Part of a small language model's weights.
Size: 9 layers, width 160, 10 heads of 32, MLP 512 SiLU, vocabulary 8192, 6.07M parameters.
Architecture: RMSNorm before each block, no biases in attention or MLP, untied embeddings.
Training: a variant of Muon for these matrices, 135M tokens.
Each number is 50 + 10 x the weight over its row's rms, rounded and kept within 0 to 99. Layers, rows and columns count from 0. The size before them is the row's rms in percent of the matrix's.

# down: layer 4 MLP down (transposed), 512x160, rms 0.0871, rows 437-456, columns 0-79
# up: layer 4 MLP up, 512x160, rms 0.283, rows 438-457, columns 0-79
down437 097:38 50 66 58 51 66 55 42 43 39 40 41 59 45 33 36 53 49 58 46 70 50 51 46 37 33 52 53 59 43 32 49 70 57 35 46 67 54 56 44 48 60 39 56 55 53 58 41 44 47 46 46 56 51 51 58 71 34 51 43 56 64 44 57 48 44 36 50 65 54 45 64 61 43 63 57 37 55 51 66
up438 099:65 55 37 59 76 44 61 35 61 55 59 53 51 67 57 49 47 39 40 51 75 39 47 79 52 38 60 63 56 38 61 49 55 48 44 54 52 64 71 64 36 53 55 60 59 56 61 51 53 27 38 52 51 34 58 56 56 46 56 43 35 64 62 47 59 55 54 40 60 46 50 63 49 54 56 44 44 46 68 67
down438 095:45 57 71 28 40 44 57 48 35 36 40 48 52 48 52 44 52 53 49 36 24 56 72 51 51 51 60 47 42 70 52 32 60 54 38 40 49 59 56 48 39 53 54 47 56 52 45 43 72 31 51 64 37 65 59 40 50 25 39 74 55 58 43 70 46 46 45 38 68 61 46 45 42 62 48 67 63 55 32 42
up439 103:40 38 48 47 50 45 46 56 59 63 43 79 48 66 49 45 45 53 53 56 42 29 39 56 51 58 57 61 42 43 44 51 53 53 62 38 30 44 39 37 57 61 28 59 54 40 49 46 43 71 54 58 64 37 57 44 45 57 37 41 45 54 49 65 54 46 47 53 54 57 51 51 50 48 46 39 52 60 38 34
down439 099:38 48 55 49 61 52 40 57 41 51 49 49 78 49 53 56 57 51 40 57 44 52 49 46 43 47 69 48 22 45 38 51 41 54 52 52 50 70 54 60 51 54 48 38 48 70 42 30 47 55 43 50 55 57 58 58 46 54 61 59 50 61 31 47 58 33 47 49 61 41 46 52 48 48 59 64 64 39 60 49
up440 081:58 48 50 46 55 61 57 40 46 49 60 54 51 46 45 54 38 60 49 57 51 56 31 54 42 62 58 30 50 70 53 38 44 42 52 50 46 59 51 80 49 37 64 50 48 48 38 59 49 60 51 67 67 62 36 35 54 52 46 57 51 63 61 51 24 40 49 51 64 38 52 42 64 58 52 38 54 39 58 68
down440 084:43 54 49 44 67 50 44 44 40 31 32 31 37 34 68 71 53 62 40 46 40 61 53 43 31 65 48 55 45 58 63 51 49 51 55 53 48 57 52 42 60 49 56 54 48 54 61 57 59 67 46 41 58 59 45 51 58 49 57 63 59 42 62 44 41 47 37 46 56 65 45 43 37 57 59 39 36 54 37 31
up441 104:59 48 51 37 47 55 30 35 68 66 47 52 59 37 51 46 39 52 57 41 57 51 45 50 49 49 61 40 52 58 55 43 55 38 63 66 50 46 51 45 41 37 50 43 64 55 61 38 58 28 34 42 62 44 52 51 33 57 51 38 39 61 42 48 40 42 52 67 53 44 37 53 53 64 56 41 34 50 79 48
down441 112:63 61 36 48 57 59 71 51 48 64 43 31 36 36 57 50 39 55 72 52 59 31 44 34 47 43 45 56 50 49 52 43 40 46 55 52 64 54 50 56 61 65 51 52 52 57 51 34 45 51 33 61 70 46 45 58 44 48 50 47 52 54 48 50 33 48 33 76 48 40 45 52 46 61 40 59 52 58 58 48
up442 097:68 73 35 37 64 71 70 63 37 49 47 44 49 38 65 71 35 60 56 56 39 51 38 55 53 33 60 36 58 55 43 69 58 53 43 42 59 41 44 59 63 44 49 58 61 59 65 43 38 32 52 40 43 56 47 51 43 51 50 52 40 42 48 55 68 51 47 44 52 63 39 55 43 52 65 54 61 45 47 44
down442 092:56 53 45 45 40 35 23 61 21 46 45 44 57 29 54 40 52 58 45 55 58 60 53 53 45 28 31 67 48 43 48 74 39 57 66 57 55 55 49 48 43 57 38 38 46 49 44 49 32 45 46 42 66 49 53 22 48 46 50 26 43 54 31 38 49 31 58 53 47 41 51 57 42 44 55 59 56 54 49 59
up443 075:65 57 30 34 54 32 31 58 67 58 41 52 53 60 56 42 74 55 51 60 55 59 61 48 49 43 40 53 50 68 46 45 58 43 47 57 77 59 66 38 48 58 72 57 57 54 55 51 50 32 40 63 53 54 30 44 62 56 55 61 55 41 43 50 38 54 54 49 37 41 60 58 41 37 56 54 54 38 49 49
down443 071:56 61 57 55 54 61 52 55 41 50 61 37 40 76 41 57 57 50 45 41 61 50 48 30 32 54 33 48 47 41 55 65 46 40 53 46 49 50 52 42 34 62 65 39 61 48 51 43 43 56 70 55 51 56 48 43 39 37 47 48 53 33 48 49 54 46 30 42 52 54 60 46 56 42 49 60 46 60 65 49
up444 115:37 56 58 48 53 46 47 54 73 46 63 63 64 43 56 45 47 47 54 37 61 67 25 59 64 61 57 36 58 58 71 63 47 63 56 52 61 46 52 43 66 43 59 68 42 55 43 62 39 40 61 52 50 56 49 49 46 62 41 49 55 63 69 44 42 50 70 43 57 45 64 51 46 43 45 47 44 63 66 42
down444 113:49 49 33 48 48 51 74 36 46 40 54 49 47 63 45 49 55 47 46 37 58 41 68 48 38 49 30 54 56 59 44 48 51 36 62 51 38 34 52 51 50 54 51 56 42 52 36 49 61 43 49 50 40 34 66 40 43 52 52 52 60 65 61 43 47 52 48 59 50 50 34 57 69 24 38 45 42 59 44 41
up445 114:48 50 42 62 50 37 31 60 43 46 51 55 48 48 40 25 52 67 46 46 48 60 55 43 53 47 28 52 32 41 50 67 46 48 48 39 39 52 48 60 53 55 52 47 64 62 38 41 59 61 44 52 56 48 52 40 67 81 37 47 60 59 61 55 53 54 43 39 61 56 36 67 58 51 53 42 50 46 63 50
down445 112:60 50 50 61 56 52 56 61 83 41 50 54 56 52 67 58 55 37 52 47 38 43 47 59 64 44 34 50 49 55 51 46 28 43 47 63 65 43 52 72 55 54 52 51 45 33 62 58 74 46 47 55 46 55 39 49 56 56 54 43 47 37 55 65 58 50 41 59 47 49 51 51 51 48 44 41 48 50 44 35
up446 093:51 44 39 43 63 31 27 60 55 47 32 74 67 46 40 50 54 39 48 53 53 43 42 40 43 41 67 53 54 38 59 54 62 32 41 45 57 33 48 58 54 68 50 49 49 46 63 56 44 47 64 33 42 42 46 67 46 44 43 54 60 56 52 43 54 49 53 63 48 64 47 49 49 65 51 58 55 80 52 42
down446 092:32 47 51 73 38 31 66 49 57 37 53 53 62 54 60 54 62 56 34 43 58 54 75 47 39 53 68 49 52 48 36 33 30 59 51 32 49 54 48 61 48 48 48 52 36 55 48 56 61 57 41 64 58 45 52 34 69 44 37 43 43 43 41 46 51 53 37 34 44 30 53 46 71 46 43 51 45 49 40 32
up447 101:45 27 47 53 61 27 59 48 49 45 31 26 49 29 47 52 50 57 50 34 55 50 45 48 66 59 44 60 42 40 48 51 40 56 23 59 56 46 55 66 53 37 54 52 66 36 58 53 55 32 56 60 53 48 41 47 51 57 47 47 66 47 66 42 50 50 39 47 46 51 47 57 53 49 42 63 41 55 52 39
down447 100:38 66 52 43 54 39 70 34 43 40 40 29 60 54 48 47 44 43 62 50 47 59 57 57 60 57 45 33 63 59 50 45 49 43 46 49 29 42 35 38 54 37 48 49 42 55 27 53 46 57 49 42 24 54 51 48 57 28 51 34 37 32 38 45 50 55 57 36 54 50 66 50 41 63 57 66 59 46 54 62
up448 102:60 61 60 62 57 52 58 35 48 38 56 58 47 48 50 41 51 66 44 30 30 65 47 52 42 32 63 46 66 48 49 46 43 44 44 47 47 54 62 58 57 62 46 81 38 34 59 53 23 49 45 50 63 68 59 62 56 40 52 60 44 46 43 76 66 53 54 54 42 40 54 59 33 44 36 60 60 74 42 31
down448 101:47 48 59 48 45 42 65 62 50 51 52 55 58 58 42 24 42 46 47 57 62 35 57 30 31 55 49 55 22 56 30 59 45 48 36 45 50 53 45 71 21 38 47 49 43 49 44 43 67 41 40 60 54 30 47 59 41 49 34 39 64 38 45 50 49 36 53 79 55 45 55 49 51 59 56 57 59 36 56 56
up449 105:69 48 49 64 53 67 51 50 39 58 49 42 48 48 55 46 42 57 44 50 57 49 53 68 47 47 57 42 38 39 45 83 45 38 38 46 55 39 55 61 56 50 72 54 50 40 51 64 51 47 55 48 14 42 43 55 49 56 44 44 53 48 52 38 58 39 43 48 34 44 52 51 34 34 41 63 36 72 59 45
down449 108:63 59 47 60 46 50 81 41 50 50 39 45 50 42 44 42 44 44 58 76 32 37 38 50 44 47 42 48 57 52 40 52 57 42 59 60 46 40 46 37 51 50 56 74 36 40 38 58 79 55 48 41 34 49 48 44 44 48 43 44 50 49 48 45 41 57 43 52 68 54 38 56 40 51 45 52 47 58 45 52
up450 087:52 34 59 33 43 59 51 56 51 47 64 40 50 39 65 69 40 52 42 54 56 58 54 69 57 54 41 47 56 64 44 32 64 57 44 36 53 40 61 50 44 31 60 32 60 39 58 56 49 30 59 57 42 59 42 78 49 53 45 48 54 59 59 50 54 49 56 44 39 49 58 57 39 46 53 27 37 43 45 61
down450 100:44 46 40 49 55 38 49 42 51 35 33 46 50 44 40 53 47 56 54 55 57 54 54 45 37 53 67 46 55 38 52 53 66 38 60 47 48 41 44 34 48 30 37 60 40 56 48 38 61 40 34 56 36 61 47 46 70 30 41 58 44 50 52 54 57 49 68 36 60 45 31 39 43 55 25 46 43 47 41 42
up451 097:47 23 51 40 50 61 67 62 54 64 63 46 55 41 39 55 51 59 40 41 54 50 32 61 63 54 57 41 55 62 50 58 37 54 41 48 40 45 44 56 65 39 47 70 41 44 51 52 46 33 58 42 49 61 51 62 46 71 55 40 43 34 51 52 53 70 37 54 43 56 40 46 67 57 39 52 44 59 60 54
down451 104:43 48 53 54 54 64 75 39 45 49 38 53 59 49 31 25 35 40 48 54 56 56 23 52 51 44 38 53 53 37 52 47 33 30 58 43 47 41 49 35 41 54 50 73 54 37 52 61 68 47 54 53 44 47 50 47 26 50 50 35 64 54 49 54 59 32 60 53 45 61 41 61 51 42 52 47 40 49 57 53
up452 080:44 61 39 54 48 58 37 35 60 32 21 49 42 54 46 72 50 51 61 55 38 51 60 61 55 39 74 50 48 45 52 33 55 47 48 59 55 60 44 46 52 45 42 34 45 54 36 68 38 55 47 52 48 63 66 52 58 37 40 69 48 45 51 41 45 38 47 53 26 56 52 40 56 35 49 54 48 43 58 57
down452 086:51 53 36 61 43 43 79 48 58 60 33 50 55 49 26 48 35 53 50 73 44 41 51 56 57 56 60 46 46 57 34 60 53 49 54 55 52 39 48 42 47 59 70 41 40 60 36 47 66 58 39 41 31 37 48 47 62 52 40 52 45 50 48 44 70 44 52 76 41 58 62 60 55 61 44 51 56 51 59 50
up453 088:54 53 49 41 43 45 60 56 46 38 49 45 41 43 49 41 46 44 31 52 38 54 63 56 52 40 71 49 44 46 47 49 40 68 55 56 44 65 24 52 36 33 41 68 49 46 58 41 30 43 38 49 39 56 53 74 54 52 37 53 71 57 50 59 33 36 45 43 57 47 44 57 31 62 55 37 25 61 48 48
down453 084:43 63 46 56 37 46 80 50 56 57 38 45 53 52 50 49 72 65 65 51 60 48 46 40 72 55 46 49 51 60 42 44 50 33 47 37 56 38 68 57 31 52 43 38 68 43 42 52 49 64 39 45 49 49 46 56 51 45 35 57 50 44 47 52 35 48 80 49 61 38 60 60 41 45 48 44 62 48 52 34
up454 089:46 48 58 55 53 50 49 51 27 50 42 45 64 64 48 59 66 43 30 43 57 54 46 60 40 52 54 56 27 68 56 53 53 46 54 51 46 56 41 60 59 54 48 32 43 31 44 40 48 69 52 43 68 77 31 58 67 51 65 57 71 58 40 47 45 56 53 50 52 65 48 58 40 43 48 39 70 58 46 74
down454 090:56 32 47 34 43 27 42 44 54 63 45 40 53 41 47 47 50 57 53 44 42 49 43 56 67 37 46 53 27 44 49 51 54 51 24 41 54 73 54 57 55 58 45 52 44 55 59 40 39 60 39 45 65 60 41 41 42 51 40 59 60 59 66 46 54 26 61 46 46 52 40 49 35 43 51 36 37 59 47 60
up455 082:54 40 63 36 47 51 45 31 56 69 46 42 50 65 41 55 55 35 50 40 55 49 57 67 35 47 59 68 54 48 57 53 54 42 46 49 58 56 50 46 47 43 32 52 51 46 61 48 57 74 50 37 41 67 46 40 43 43 60 52 54 66 51 44 38 63 50 72 42 64 52 68 45 28 60 49 38 49 66 40
down455 084:46 42 46 52 68 53 64 55 43 56 41 38 45 53 52 60 28 49 49 37 61 36 41 32 49 61 42 54 68 22 38 74 44 60 58 37 63 46 58 46 64 55 43 55 56 60 39 68 51 51 51 58 39 37 46 53 75 49 82 52 54 60 50 56 44 63 64 47 62 45 49 43 43 40 65 61 52 33 53 64
up456 101:45 52 42 54 45 57 42 51 35 33 43 47 50 49 62 50 62 73 35 40 56 51 40 49 45 55 47 46 38 30 49 61 48 60 51 48 59 42 43 52 60 66 53 47 61 66 57 52 48 55 65 50 47 65 45 56 34 45 56 47 56 64 57 72 41 23 58 37 45 67 58 35 32 50 54 57 54 43 51 46
down456 112:32 49 49 53 57 75 45 53 53 47 47 36 40 52 52 41 56 64 40 49 62 62 47 65 41 57 49 48 39 57 35 62 53 50 27 54 32 57 53 58 43 41 42 44 66 44 47 65 38 38 49 63 34 43 45 44 35 44 44 40 52 49 46 55 46 44 44 41 60 59 34 51 39 40 63 47 68 41 41 39
up457 103:61 36 66 64 68 50 49 34 44 33 35 60 55 41 52 58 33 34 52 46 57 59 65 48 60 42 47 54 60 63 63 45 78 57 51 80 58 55 36 55 45 53 50 58 41 53 50 35 50 51 46 62 48 52 46 39 48 67 54 36 48 51 50 53 37 47 57 40 40 52 43 35 46 33 60 53 52 34 62 59